Weights of a small transformer language model.
Architecture: RMSNorm before each block, no biases in attention or MLP, untied embeddings, normalized queries and keys.
Training: a variant of SOAP for these matrices, 138M tokens.
Each number is 128 + 32 x the weight over its row's rms, rounded and kept within 0 to 255. Layers, rows and columns count from 0. The size above them is the row's rms in percent of the matrix's.

# layer 6 attention query, 128x128, rms 0.295, rows 0-31, columns 0-63
size [ 78  69  88  84 108  96 111 104 112 119 118 111 121 116 116 130  92  88  89  78  86  95 107 102 103 118 112 111 115 108 119 124]
[[ 93 165  99 102 131 104 131 128 111 116 142 159 135 118  95 146  91  84 118 140 119 137 142 144 100 124 156 118 115  80  81 152  99 133 151 199 167 127 133 120 170 120 154  82  70 176 174 147 117 163 145 181 161 145 115 133 157 144  94 135 175 140 155 192]
 [ 56 164 118 115 120  81  70 136 114 124 101 144 144 119 139 119 107 114 157 133 143 173 154 140 100 117 155 166 131 106 155 123 145 103 108 127  85 140 171 134 171 120 172  84 151 138 153 136 128 139 200 126 121 153  85 161  94 172  55 161 125 128 127 162]
 [112 175 118 157 108 157 100 133 102 160 187  87 163 104 106 124 180 132 100 132 122 128 127 161 119 159 152 103  99 139 119 130 122 142  99 118 139 151 105 140  79 136 157  71 147 107 159 170 101  70 168 138 160 130 131  97 125 128  98 136 139 196 105 128]
 [148 135 129 147 147  73 136 177 161 111 148 130 153 122 142  80  84 190 125  86 125 133 151 168  98 141 149 119 192 139 128 174 134  78  82  80 139  74 172  88  95 150 137 126 158 123 123 144 151  95 150 133 143 171  96 125  84 208 144 121  89 148 104 134]
 [192 102 166 142 124  90 165 140 132 107  90 131 185 103 125 132 153 114 153 174  81  84 127 124 106 148 115 172 133  97 140 137 107 139 141 144  95 129  24 124 144 156 113 121  89 121 104 131 167 120 158 125 118 119 101 148 119 158 170 181 102 110  49 139]
 [138 136 131 188 110 112 106 205 132 147  65 133 144 148 114 108 107 145 132 148  84 177 148 130  81  44 126 137 140 109 115 155 212 104 147 152 129 147 143  87 131  87 113 178  88 157 119 138 189  83 113 129 139 140  99 175  95 116  93 146 169 139  94 155]
 [152 137  75  97 118  71 116 134 169 147  98 160  57 148 166 158 134  85 139 161 149 141 123 140 124 138 188 128  40 192 153 121 147 159 145 112 122 164 146 127 157 100 132 176  97  74 115 111  68  86 172 142  82 127 101 101 171 116 158  99 133  83 113 130]
 [113 164 106 109  70  74 106 111 141 200 105 162 163 131 187 163 114 131 109 122 127 155 109 116 129 109 121 140 134  85 116 116 149 116 209 131 167 151 134  70 137 125 123 122 137 112  66 145 111 114 101 137 162 130 115 109 118 126  64  90 165 110 175 168]
 [118 133 178 173 128 134 159 179 144 207 128 129 169 155 166  97 156 143 161 188 139 108 133 124  96  82 157  53  97 114 123 102 145 132  98 168 102 116 155 175 130 121 142 176 144 116 128 193 126 124  91 172  74  98 156 171 137 112  87  99 175 123 179 162]
 [165 137 111 115  82 158 120 140  55 128  97 161  88 151 116 154 129 134  75 137  89 155 146 146  96 103 158 145 143 155 154 127 150 165 107 121 159 184 101  66 158  94 169 127 135 178 206 110 175 143  98  98 203 146  83  58 165 102 100 133 106 142 142 121]
 [154 104 168 170 104 125 138 119 134  76 196 175 103 156 166  88 119 178 143 117 167 161 109 129 128 176 139 129 158 177 154 140 133  63 209  63 111  93 166 161 136 106  98 163 126 118 125  97 117 104 107 106  98  85 162 135 141 154 161 181 139  86 147 114]
 [102 112 154 160 146 131  79 182  80 198  93 118  94 138  83 130 155 162  94 114 154 113 117 154  76 160 153 111  87  84  98  99 124  84 188 164 172 128 157 140 112 164 137 131 159 159 104 110 140 120 156 155 106 156 108 138 148 142 171  83 112  69 131 191]
 [116 151 114 147 145 163 116 154  99 130 142 196  89 153 134 149 189 121 107 125 161 191 152 159 100 145 181 111 127 163 128 150 122 122 130  88 180  89  79  63 138 120  78 151 186 124 156  85 111 110 147 124 109 154 147  93  96  79 145  89 112 156 113 175]
 [ 98  64  83  95 152 104 102 146  83  55 130 141 106 147 134 132 160 120 171 151 104 136 151  67 147 183 102 107 137 137 185  62 131 112 105 137 117 151 154  61  92 103 109 135 150  83 116 150 147 110 114 132 177 171 177 169 127 144  79 143 165 165 111 101]
 [152 124 136 100 137 117 134 179 189 146 150 130 139 137  91 141 115 174 152 114 169 137 174 101 163 140 113 206 137 159 101  99 132  97 153 126  80 130 164 117 116 129  80  93 132 160  89 161 155  92  96 115 156 117  98 180 125  92 108 108 118  84 117 112]
 [157  92 141 111  74 123 159  94 152 163 125 137 134 181 140  71  85 170 109 103 164 118 120  50 152 105 122  94 138 116  92 180 158 145 120 179 126 131 151 124 117 156  85 176  95 135 152 120 132 175 146 148  79 185 167 140 119 136 108 152 125  77 163 165]
 [108 165  96 132 102 146  12 122 167 112 135 119 166  97 165 124  77  94  71 142 102 188 177  87 152  95 153 134 118 151 106  55 111 155 115 120 167 157 126 137 129  48 164 120 126 155 140 147 143 109 149 117 143 149 144 108 114  62 131 195 176 124 139 180]
 [126 187 116  85  95 112  54 105 108 123 115 135 119 131 118 128 118 114  93 130 108 142 147  69 130 133 114 127 142 157 130  91 166 187  89 170 185 131  78 131 161 101 136  64 128 136 172 137 141 174 123 148 166 132 164 114 168  79 116 165 178 115 164 164]
 [145 183 109 175 120 107 114 123  74 106 126 109  90 122 109 146 164  98  83 128 140 148 161 131  81 153 132  90 129 136 124 116  89 118 125 157 139 163  89 119 172 105 133 130 130 157 160 129 175 129 143  78 171 102 145  99 127 112 198 185 126  82 197 186]
 [ 60 161 126 130  87 114  79 123 137  59  81 148 173 114 132 128  90 170  77 190 118  82 104 116 154 170 145 160 124 166  72 126 103 167 116 127 188 150 110 120 112  97 154 102  89 104 113 176 126 125  87 173 104  94 157 119 131  97 153  54  79 115 156 108]
 [ 83 126 122 134 116 138 126 101  69  96  98 174  85 112 186 159 112  77 181 155 190 142 136 138 122 141 122 127  96  94 127 131 130 126 150 120 195 147  54 115 205  96  88  97 140 106 167 134 169 185 132 173 130 190 102 127 142 161 159 167 179  94  50 103]
 [158  64 142  74 112 156 164 155 118 138  75 111 142 116 151 119 153 184 171  92 132  71 128 105 114 148 108 130 184  92 142 171 169 142 129 159 116 120 117  92 165 129 136 124  92 174 173 104 138 122 150 127  97 106  91  83  99 159 113 117 133 151 102  97]
 [108 118 125 144  69 129  80 139 142 140 105  71 104 120 139 168 137 120 113 179 104 151 189 121 109 138 179 137 148 162  99 149 106 117 105  61  84 157 158 100 130 158 144 109 105 106 115 152 129  89 127 148  60 168 127 120 173 168 151  68 146 150 166 146]
 [152 113 129 124 117  91 135 174  95 134 150 168 123  89 160 119  95 120  34  99  55 125 164 184  93  45 148 122 118  97 133 136 103 153 101 127 178 104 136 197 138  76 128 135  93 139 161 116 140 166 114  86 125 130  80 125 155  90 126  78 134 132 139 136]
 [110 140  86  71 119 119  86 126  86  74  80 105 122  64 137  97 119 110 144 133 167 163 168 107 143  98  88 120 115 132 129 140 154  80  69 127 127 136 132  69 157 103 105 109 125 126 114 131 153  89 133 109 113 141 135 126 151 160  60 183 115 137 133 152]
 [111 118 140 216 193 106 127  83 128 139 116 146 116 111 104 205 141 134 168 149 149 134 109 120  85 118 157  88 180 148 117 121 193 132 147  90 164 161 140 149 132 148  81 130 130 152  97 134 149 169 130 132 130 143  93 125  89 115 160 135  70  83 133 113]
 [108 125 115 149  93 139 121  81  74 134 107 144  99 159 100  89 128 107 123 164  97 103 126 137 148 116 194 157 138 118 115 104 141 100 143  72 138 103 147 118 119 156 124  96 131 111 138 141  60 122 142 123  42  94 124 183 119 151 224 149  99  70 105 173]
 [130 152 182 138 125 143 155 126 160 115 154 180 120 165 157 191 142 177 181  92 163 186 122 127 164 109  62 120 148 114 112 127 158 132 182 133 143 150 144 133 130 120 133 139  99 150 154 146  90 169 144 127 167  82 192 132 136  94  79 125  81 133 102  62]
 [100 148 101 184  66  82 136 112 165  82  87 180  94 114 135 132 130 102  81 136 130  67 138 158  83 130 101 113 113 151 191 149 125 122 122 171 161 112 185  94 120 134 137  83 113 108 113 154 151 219 146  95 126  97 160  89 120 100 101 144 123 147  47 137]
 [127 143 123 173 138 101 107 179 118 130 106 106 118  94 143 179 159 126 209 112 123  90 116 137 113 140 134 102  92 165 187 106 134 113 105 168 151 130 157 138 215 131 148 154 157  87 163 122 145 175  81 195 149  96 154 144  99 109 112 126 137 143 119  89]
 [ 71 124 142 152 143 149 151  59  57  91 166 156 117  98  93 101 100 228 123 145 160 108 114 113 181 158 133 123  65 141  94 119 152  70 122 130  86 205 126 164 115 107 127  54 189 127 134 145  83 129 118 129 108 103  94 137 128 121 131 113 131 108 127 111]
 [ 71 118 134 105 101 153 127 130  66  95  99  37 131 109  56 185 169 134  83  69 138 165 166 126 121 107 165 156 118 123 135 163 132 138  91 136 137 155 126 148 191  91 173  85 139  92 167  83  91 141 137 126 130  95 106 123 172 125 108 134  97 137 168 200]]
# layer 6 attention key, 128x128, rms 0.299, rows 0-31, columns 0-63
size [ 90  75  87 102 102  83  94 122 122 114 116 112  99 113 110 110 103  95  93  84  74 104 110 105 101 126 103 122 109 129 114 116]
[[155  59 123 177 108 135 162 201 141 139 104  91 132  66  82 124 111 151 111  94 110  85  98 118 117 138 120 177 144 167 112 151 106 110 172 141  98  85 122 110  82 146  85 135 201 131 119  74 117 171 137 118 166 105 156 111 106 136 202  91  85 105 124 117]
 [131 164 204 150  79 142 176 145 129 129  74 136  56 182  95 153 146  97 133 127 136 104 131 150 119 176 173 134 102 153  92 156 105  92  88 185  78 103  85  93 114  85 138 162 155 107 117 144 118 219 117 143 112 110 161 125 106 145 198 156 147 171  84  96]
 [149 146 148  97 149  96 151 169 135 138 114 111 112 170 102 133  91 178 137  77 129  88 179 163 124 108 146 163 208 128 124 124  68  70 149 141 113 149 146 151 158 101 130 182  86 155 144 118 112 114  81 105 180 114 128 179 135 154 128 132 154 163  98 166]
 [117 148 169 141  83 173 155 197  88 129 105 127 149 140 111 138 160  78 144  97 178  92  93 179 110 148 118 124  60 132 119 155 144 111 138 142 111 121 130  98 171 114 131 131 115  93 160 134 114 153 140 144  70  94 133  63 179 136  71 118 101 179  70 119]
 [138 143 173  69 140 173 131 196 124 127  88 146 137 123  47 154 101 142 172  95 135 141 176 144 125 146 160 112 151 121 115 180 112 161 156 123 120  74 138 127 120 139 139 149 150 214 146 148 109 162  47 101 146 124 151 118  84 100 192 118  91 171 159 168]
 [106 155  68 114 168  55 125  81 159 161 138 114 189  74 160 118 142 141  80  73 150 149 111 110 144  86 152 160  53  88 115  90 183  90  99 116 131 137 103 171 121  49 157 140 190 101 103 157 130 124 146 133 112 127 135 110 148  94  84 144 200  93 155 135]
 [143 128 160 139 130 158 124 141  95 162 159 118 127 126 163 101 135  95 150 142 139 131 124 175  62 143 160 166 182 107 143 167 158 105 158 163 138 125 159 123 137 137 121  80  86 171 130 163  84 136 127 148 186 125  88 170 134 102 158 144 161 115 173 106]
 [135 176  61 150 125 117 173  71  97 131 157 129 119 107 125 134  68 170 161 168  88 158 127  83 140 134 133 178 130 142 149 149 107 137 118 129 165 133 195 103 133 146 169 102  80 110  84 140 152 108  92 155 209  48 101 134  82 124 106 124 185 149 135 172]
 [124 138 149 144 150 120 143  58 142 124 109 145  62 150 162 118  88 162  75 126 126 128 111 113  99 127  84 123 134 121 153 101  83  85 111 144 166 207 122 124 160 117 161 154 145 104 115 115  99 158 125 119 136 138 120 156  76  77 152 101 142  89 121 148]
 [154 127 116  56  66 165 122 138 143 141 139 126 162 189  74 115 131 137  81 117  85 172 171 137  89 135 143 170 125 134 168 124 143 176 111 157 123 116  99  58 116 152  88  92 139 115 115  89 119  64 128 106 183 107  97 127  88  98 132  99  90 133 120 103]
 [143 117 140 162 125 129 134 146 110 108 148 149 124  98 195 115  91 142 121 136 153 194 108 157 108 125  95  97 183 138 117 153 126 137  62 159 123 165 148 159 161  76 105 154 165 152  99 152 129  87 115 113 142  86 145  82 151 172 171 116 154  89 175 107]
 [132 129  62 108 144 146  61 117 144 135 167 177 100 172 105 180 114 130 146 133 147 102 107 174 160 143 140  88 148 123  87 159 108 138 190 131 119 172 151 178 111 152 167  90 148 180 122  95 105 157 129 199 118 186 126 163 126 164  97 136 162 138  57 132]
 [ 90 157 122 144 117 125 127 145 174 145  93  96  74 130 151 136 113 156  64 181 127 139 120  89 100 141 158 132 149 156 161 145 111 130  75 192 187 114  91 114 102 140 118  98 130 161  78 112 107  90 119 157 133  85 119 155 154 110 129 120 120 121  95 195]
 [131  76  93 100 113 148  73 134  88  78 102 124 192 122 115 136 108 136 108 143 157 132 218 158 116 136 124 119 167 116 129 121 139 114 152 175  67 118  96 113 128  89 114 118 150 128  75 165 122 138 152 110 122 148 154 137 139 127 114  91 109 108  92 218]
 [164 127 158 157 110 129 117 134 121 114 180 120  80 167  91 126  97 148 110 150 132 131 165 109  91 126 133 149 187 146 142 194  93 119 122 192  83 151 134 167 105  99 152 111 106 101  52 109  78 154  68  90 131  85 149 149  93  96  86 133 135 114 182 152]
 [122  56 139 105  99  85 153 116 121 192 106 144 163 114 138  89 167 167 134 128 177 114 149 148 155 118 156 144 157  72 118 172 172 142 166  97 125  79 152 107 174 192 147 133 157 153 143 124 113 180  91 169  96 145 160 151  94 113 135 135 158 129 149  92]
 [126 123 131 123 175  59 153  63 143 123  97 185 128 155 153 149 128 174 186 152 135  88 139  98 155 142 146 112 132 148  92 147 163 145 143 186 122  89 124 136 133 136 154 120 125  76 139 146  97  93 103 127 152 120  81 138 144 129 113 147 199  86 116 156]
 [128 130 153  88 138 118 208  92 150 166 144 136 136 109 179  90 170 136 142 141 117 138  91 126 138  55 135 115 113  92 134  86  58 191  98 152 147  84 161 171  93  78 188 129  92 111  98 109 183  96 103 139 118 111  67 147 141  84 135 165 167  61 202 103]
 [115 106 121 134 103  87 159 102 198 158 111 133 173 126 155 113 131 114 128 154  96 139  87 118 186 139 183 117 178 146  75 147 157 149 131 112 172 148 106 141 114 144 136 114 110 136 119 120 102 111 105 114 112 180 121 164 143 109  84 135 177  91 150 115]
 [150 136 102 127 162 118  75  86 166 136 146 101  91 176 105 117 148 156  80 156 160 107 142 101  99 124  98 147 120 106 149 143 183 128 128  84 103 160 151  72 134 123 177 139  99  73  98 113  53 138 146 125 146 171 116 119 137 118  97 147 136 139 131 198]
 [105 128 169 103 187 107 172 126  95 150  86 149 169  40  88 126 124 128 110 154 143 155  97 129 103  86  92 160 125 137 175 125 175 168 118 109  95 179 107 149 147 129 121 160 138 164 124 146  88 151 133 101 150 153 142 123 148  99 153 164 129  55 130 166]
 [138 126 178 179 129 155  81 176 106 137 157 117 155 140 107 146 104 101 107 100 120  83 123 153 165 120 117 118 137 157 124 116  84 107 124  89  79  71  90  64 134 158  69 136 155 153 108 114 133  87  62 104 101 168 100 154 145 119 162 111  65 152  74 108]
 [ 89 108  73 123 121  80 133 181  70 106 105 201 111 131 106 108 164  61 107 167 151 100 146 134  97 113 120 116 117 197 149 172 165 137 127  88 183 115 180 102 132 161 138  89 114 119 150 128 135  94 124 100 141 133 110 174 174 176 123 139 138 113 123 101]
 [144 122 165 122  88 151 104 178 126 140 149  92 131 162  72 123 132 109 120  95 158 134 137 125  80 112 121 121 132 107 146 103 120 140 184 161  95 114 134 146  58 114 109 115 160 125 180  73 126 115 130  97 131 200  83 116 155 174 166 175  97 120  71  61]
 [ 96 129 119 146 104 182 102 117 152 153 180 129  90 120 135 197 105 103 184 139 120 147 139 158  85 100 159  74 120 154 146 110 197 146 138 140 135 145 111 141  97 157 132  63 148 148 159  91 136 149 188 111 132 118 153  60 164 132 139 158  97 163  94 122]
 [165 119 145 109 119 191 153  64 130 111 154 147 157 102 145 131 128 134 108 128 154 111 132 133 104  19 140 113 126 143 151 101 167  91 124  91 140  80 116 140 116  78 142 127 161 134 137 188 135 138 118 146 141 130  55 106 165 184 151  94 140 122 108 116]
 [146 153 106 103 106 148 163  70  92 138 155  99  83 145 137 132 182  83 116 178 140 138 114 142 144 136 126 165  71 126 164 162  79 103 112  98 146 157 110 130 132 140 152 172 113  99 156 129 171 131 152 125  71 120  97 169 147 120 115 135 116  96  93 129]
 [198 141  98 183 122  98 138  83  88 152 168 146 125 143 157 201 130 182 160 157  74 166 118 117 120 171  96 153 129 112 117  80 101  93 175 135  93 147 151 166  96 108 176 112 141 136 102 147 133 188 101 128 110 145 178 192 167 115  69 139 108  67 119 100]
 [115 133 118 123 112 118 137  94 183 107 119 137  94 164 173 183  69 148 130 159 126 146 143 164 119 135 181  97  66  88  74 116 125 163 127 132  94 110  93 170 124 142 131 167 133 173  81 103 100 128 136 136 117 161 118 133 190 142  89 156 107 125  52 180]
 [131 123 152 122  76 107  88 106  93  82  96 130 137 129 152 166 117 110 134 142 107 134  96 110  75 118 140  68 119 169 142  94  89 173  99  98 112 107 100 136 153 139  99 185  76  96 149 132 118 172 122 138 147 155  44 106 140 151 149 147  91 119 142 137]
 [ 87 107 178 102 106 159  93 124  16 102 147 107 146 103 122 106  97 178 159 146  88 128  72 140  95 147 151 132 109 152  67  91 131 129 101 132 145 178 135 125 104 103 126 142 183  94 136 131 119 107 123 164 109  81  65 124 189 139 148 111 136  88 158 159]
 [108 115 127 118 137 152 136 122 163 132 107  58 119 121 163 141 119  89 185 137 119 174 146 146 128 100 154 188 119 203  69 139 116 119  53 142 103 160  94 132 174 103 142 109 183  96 148 130  76  89 130 157 119 173 124  87 113 129 146 146 151  90 151 103]]
# layer 6 attention value, 128x128, rms 0.326, rows 0-20, columns 0-63
size [102  93  96 102  96  93  95  88  98  94 103  96  95 103  95  95  95  91  94 103  96]
[[209 140 102 120 131  98 128  81 130  75 104 155 147 110 135 113 121 145 166 105 112 154 161 101 215  88 149 118 131 103 118 133  91 202 101 160 171 102 129  91 152 106 114 156 116  65 141 119 107 131 160 157 116 138 126 127 110 133 158 145 110 117 113  96]
 [ 77  93 131  95  88 173 102 142 139  88 194 150 136 118  86 141 189 100 146 146 150  97 125 119 147 104 150  82  94 114  79 152 148  79 119 135 101 111 160 151 167  87 145 105 128 121 137 144 106 151 182 123 182 156  63 150  69 106 108 118 139 118  43 146]
 [199 146 163 154 111 154 106 113 121 174 119 138 120 116 127  55 113 138 136 152 102 160 103 107  91 117  89 154 177 132 137 105  88 179 137 136 185 120 154 118 116  82 117 122 138 133 134 106 114 189 171  99 120  97 108 151 136  92  83 127  82 112  83  74]
 [102 119  97 150 169 166 110  95 109 158 123 122 224  84 135  55 115 153 170 146 135 203  58  99 109  67 135 147 107 154 128  97 120 148 105 161 100 102  82  75 131 121 217 146 135 138  82 150 122 153 133 130 156 152 203 141  91 135 184 122 111 105 114 153]
 [114 162 142 123 115 163 135 100 148 124 149  90 100  78 109 150 164 102 132  79  89 108 107 166  99 136 179 129  67 120 169 106 164 152 163 136 180 104 120 100 219 126 100  57 141 130 134 111 112 153 167 173  71 120 117 102 145  96 102 143 164 125 119  75]
 [109  68  91 151 106  73 117 114  79 168  92 149 182 146 137 154 126 161 179 187 116  99 110 173 104 106 187 122 182  87 119  71 151 152 122 127 113 154 117 167 128 136 132 109 124  99 171 130 122 100 144 167 113 110 139 120 105 137 144 121 163 139  80 183]
 [148 170 108 121  82 110  13  50 121 114 132 172 111  78 210 148  69 103 153 130 158 166 177  88 168 104  82  82 145 142 141 120 147  92  88 109 120 134  87 139 188  96 145  87 128 124 138 176 136 146 148 158 119 114 112 150 174  75 122 167  91 159 114 146]
 [136 181  94 159 126 139 118 183 130 146 146 183 160 169  96 111 102 104 134 154  87  90 101 155  94 135  70 149 171 171 112 155 136 138 115 172 147 102 130 129 155 138 166  67  96 105 120 126 161 140 175 132 135 180  74 199  97 188 140 147 140 144 131  70]
 [104  58 117 125 139 167 154 103 148 161 109  80 139 173  82  74 115 131 103 180  62 114 170 129 141 123 135 139 122 147 120 142 101  72 105  88 139 116 114 146 143 150 142 162 143 117  66 162  88  84 127 131  90 136 133 124  93  56 132 129  93 107 153 153]
 [150 132 141 112 159 127  98 133 159  66 130 139  94 115 124  88  58 171 117 116 138  87 125 162 122  47 162 117 114 156 110 135 149 141  99  80 132 156 133 104 124 170 107  97 110 182 133 145 153 144 101 136 102  73 168 165 150  98  87 100  97 126 103 131]
 [121  98 142 131 134 128 125 108 135 151  92 169 106 161 119 103 207 109  84  90 149 146 119 108 129 107 152  92 114 127 131 119  82  50  88 173 159  89 117 113 147 133 161 193 134  97 121 137 127 161 114 108 101 152 172 156  87 142 137 105 161  81 154  88]
 [113 115 116  98 134  84 150  95 160  81  99 153 172 145 137 119 184 180 169 135 158 107  86  86 151  83 161  50 100 117 101 143 162 132 181  66 110 132 141  80  90 168 107 108 107 152  99 138 172 186 157 122 118 152 124 127 205 132 107 112 145 118 142 111]
 [ 63 158 133 169 167 163 160 106  86 149  86 149  94 143 131 136 114 145  73 111 153 141  99 155 150 132 130 115  67 127 110 117 180 106 106 191 164 194 167 135 111 163 182  81 180 131 111 148 142  94 118 116 156 189 109 121 128  93  58 111 117  93 144 103]
 [129  96  84 108 136 161 122 147  52 197 179  88  88 127 122 105 173  87  94 109 128 148 125  95 163 124 111 163 123 170 128 133  62 146  68 166 112 129 118 128  84  95 135 120 109 115  95 119 118 117 161 128 119 128  78 106 177 142 121 119 157 139  88 163]
 [111 120 127 166 131 139  84 118 147 174 156  88 137 126 100 201 139 130 140 145  42  97 159 108 103 185  98 103 141  81 200  81 172 133 168 108 150 143  90 133 141  67 137 102 139  82 162 118 114 158  97 166 129 130 157 101  95 136 117 164 131 112 140 119]
 [109 192 139 137 152 150 121 121 216 171  81 119 107 104 188 137  47 106 115 115 172 150 187 199 174 176 163 112 130  91 138  98  79 160  88 145  84  92 133 111 110 140 197 101  84 116  73 173 153 124 135  90 149 129 161 172 108 180 112 132 134 152 121 132]
 [215  98 158 120 160 136  84 138  99 118 105 133 128 149 149 149  72  99  83 118 136 148  54  94  96  87 111 135 107 149 187 137 115  97 141 186 181 166 152 162 133  94 137 163  90 195 108 104 104 153 124 101 178  52 142 145 111 128 154 108 160 124 139  71]
 [161 119 126 186 132 146 115  83 152  59 239 168 112 147  75  81 122 123 134 123  60 108 153 115 113  79 108 147 103 110  68 136 154 158 118 119 199 125 155 108 108 140 163 156  73 113  87  91  95 153 129 144 155 136 141 148  95 131 108  86 103 153 132 137]
 [ 88 128  90 114 165 104  78  58  80 136 127 100 118  92 186  92 169 144  94 168  74 119 141 143 108 126  93 124 102 145 130 139 144 154 188 131 118 119  97 108 163 104 137  95  69 177 100  62  93 117 123  95 138  97 134  85 130 142 103 127 118 123  80  81]
 [171  87  98 155 179 156 176 117 104 158 142 136 149  99 130 111  99 185 130 169  81 173 100 110 156 163 164 117 117 141 120 172 141 116 128  65 113 182 135 172 164 125 236 120 117 149 143 124 166 116  97 105 127  54 106 145 149 142  85  58 119  92 155 161]
 [ 64 128 149  84 151 118 165 111 124 103  92 146 118 189 121 104 187 114 108 131 158 125 169  67 134 125 125 119 129 117 176 131 173 143 181 140 150 107  87  93 170 114 130 122 141 156 126 169 172  79 122  90 170  61 125 144 149 104 172  88 128 145 110 172]]
# layer 6 attention output (transposed), 128x128, rms 0.313, rows 0-19, columns 0-63
size [100  96 100  95  98  98  94  91  95  89 102  97  96  96  94  95 102  87  88  99]
[[123 160 101 139 149 110 150 191  22 111 118 142  93 146 201  85 127 151 137 112 148 127 150 138 139 200 119 152 113  81  96 170  99 102 183 143 137 105 141  80 103 140 156 117  87  99 134 161 186 127 128 154 138 126  94 102  90  75 129 121 122 159 139 157]
 [169 148 169  34 131  46 104 141 151 132 111 117 137 120 175  98 107 119 145 133 107 230 118  82 134 128  69 211 173 127 170 103  95 157 121 145 138  84  82 177 104 135  80 131 125 150 124 102 151 111  76 133 116 113  96 155  84 161 109  44 139 140 147 109]
 [135 120 143  76 144 181 112 118  89 127 131 102 150 165 130 129  93 111 104 130 137 147 180 138 133 173 157 114 139 130 168 159 116 121  70 205 129 164 129  76  93 136 116  79 117 131 118  90 140  67 116 144 121 104 152 132 157 190 131 164 151 142 195 131]
 [133 156 133 111  82 147 101 162 108  94  51 140  84 113 128 140 173 115 149 132 203  89 131 150 114 144  78 153 170 165 147 189  98 121 142 102 176 158 164 131 158 141 126 149 100 117 148 144 124 122 115 144  87 132 147 128 167 181 107 147 117 143  84  96]
 [159 109  83  89 147 154  91 146 147 118 172 149  64 141 165 115  76 143 114 153 136  58  98 124 180  91 103 162  97  77 128  94 102 118 147 123  93 119  90  95  88 111 116 146 117 101 102 116  80 105 123  80 178 155 117 156 123 107 108  56  76 104 138 157]
 [118 187 131  87 133 159 135  46 148 149  54 112 128 122 219 164 107 100 100 142 164 176 130 167 120 111 131 108 123 139 125  96  92 120 104  94 166  87 131 121 169 128  82 151 144 108 155 120 117 141  90  73 136 127 111  73  88 125 136 102 122  53 130 117]
 [ 88 130 165 117 125 109 167 112 171 153 140  77 163 121 129  62 114 125 102  71 122 132 173 140 132 142 158  97 119  77 101 100 146 120 141 126 183 115 177 111  36 130  88 118 116 167 129 104 152  95 120 151 174 130 126 112  90  73  99  89 163 157 167 105]
 [141  58 146  65 162  95 133 115 132  82 100 111  87 162 126 163 128 164 139 145 106 133 153 146  83  87 144  89 141 173 130 160  86 137 104  92  92 125 158  85 126 122  98 140 158  85 153 166  67 127  94 183 105 112 163 115 143 105 126 141 147  89 138 148]
 [169 187 143 155 156  90 109 142 146 111 175 169 162 180 185 127 163 140 185 101 137 146 181 143 182 148 110  96 142 121  72 161 150 149 135  76 155 115 132 142 177  68  82 139  83  82 175  90 124 152 168 137 116 103 161  84 120 147 157 138  77 127 121 130]
 [119 200 129 193 117 145 125 177 153 152  95 129 158 133 162 199 157  62 100 184 129 149  94  69 155 151 103 163 132 138 114 123 127  96 136  88 127 188 125 134  93  95 103 163 150 110  96 133 110 112 140 149  99 154  73 173 120 159 149 155 171 124 133 126]
 [186  95  83  84 175 109 119 148  97 115 147  97 160 129 155 117 123 135 185  84 153  73 120 174 153 120  79 199 133 127 104  94 125 189 103  99 127 208 174  94 165 154 167 122 106 130 169 187 145 144 103 140 122  86 118 165  95 128 125 159 124 197 159  99]
 [ 98 146 114 120  75 144 114 132 101 112 139  98 151 140 124  76  52  72 140 156  85 187 110 140  86 126 112 156  79 123 117 146  97 138 161  72 109  99 120 108 139 122 142 137 100 106 113 141  82  84 140 133 121 174 113 146 138 120 103 163 111 110 122 104]
 [112  96 129  77 119 162 149 188 113 120 121 133 167 117 161 120 187  58 158  86 152 123 170  51 115  58  66  95 108 145 127 117 139 106 180 130 117  98 152 102 134 101 116 141  76 138  64  84  94 112 149  82 115 103 140 114 123 164 181 165 141 163 167 108]
 [174 172 164 117 171  82 131 130 156 101 134 154 127 142 139 111 117  83 149 171 118 145 156 177 138 193 117 138 130 125 146 109 175 102 134 148 156 112 179 124 126 136 132 173 133 131 135 102  50 124  72  91 150 143 130  78 129 157 176 142 100 138 149 141]
 [119 165 104 100 149  36 133 122  80 168 105 130 169  85 172  85  94 128 149 136 120 186 125 141 131  84 227 131 148 107 123 195 106 122 143 153 139 131  96 146 113 152 148 119 128 140 123 149 163 114 184 110 153 137  90  94 111  88 118 159 129 121 108 141]
 [122  95 135  62 105  79 148  85 126 148 206 122 134 121  75 104 157 124 121 142  93  89 102 112 140 117  65  82  86 120 116  90 200 164 138 109 166  68 135 105 195 130 146 115 153 153 170 162 109 186  49 134 100 112  89  95 179  97  92 169  88 106 135 117]
 [ 86 122 107 165  77 137 123 151 171 159 101 156 108 170 171  69 137 170  95  67 162 133 150 163 178  92 119 128 173 130 107 103 126 129  93  70 149 128 130 112 169 172 191  67 129 129  92 113 168 148 147 133  93 124 106 117 128 122 132 167 152 158  79 159]
 [164 100  72 106 130 108 171 132 112 113  99  51  98 145 152 109 129  89 142  73 143 147 107  69 133 167 154  81 135  65 174 148 118 100 104 134 174 170  63 156 142 148 111 114  93  98  79 170  94 142 152 150 112 122 152 116 123 119 191 187 157 133 151 130]
 [109  62 171 162 160 150 150 159 146 135 123 141  86 139 179 102  88 129 129 141 122  87 130 165 182 135 108 155  91 130 139 192 134  87 116 149 167 177 115 123 172  88 101  82 121  78 159 169 178 146 136 160 115  97 137 111 180  89 151  80 116 168 140 126]
 [ 82 141 114 134 104  97 153 184 173 137  81 169 156 157 111  92 143  60 154 138 128 173 110 176 140 130 118 131 118 172 106 117 132 149 149 133  99  60 135 119 149 156  90 176 132 117 143  98 186 163 149 163 152 111 193 144 119 202 101 121 137 128  99 113]]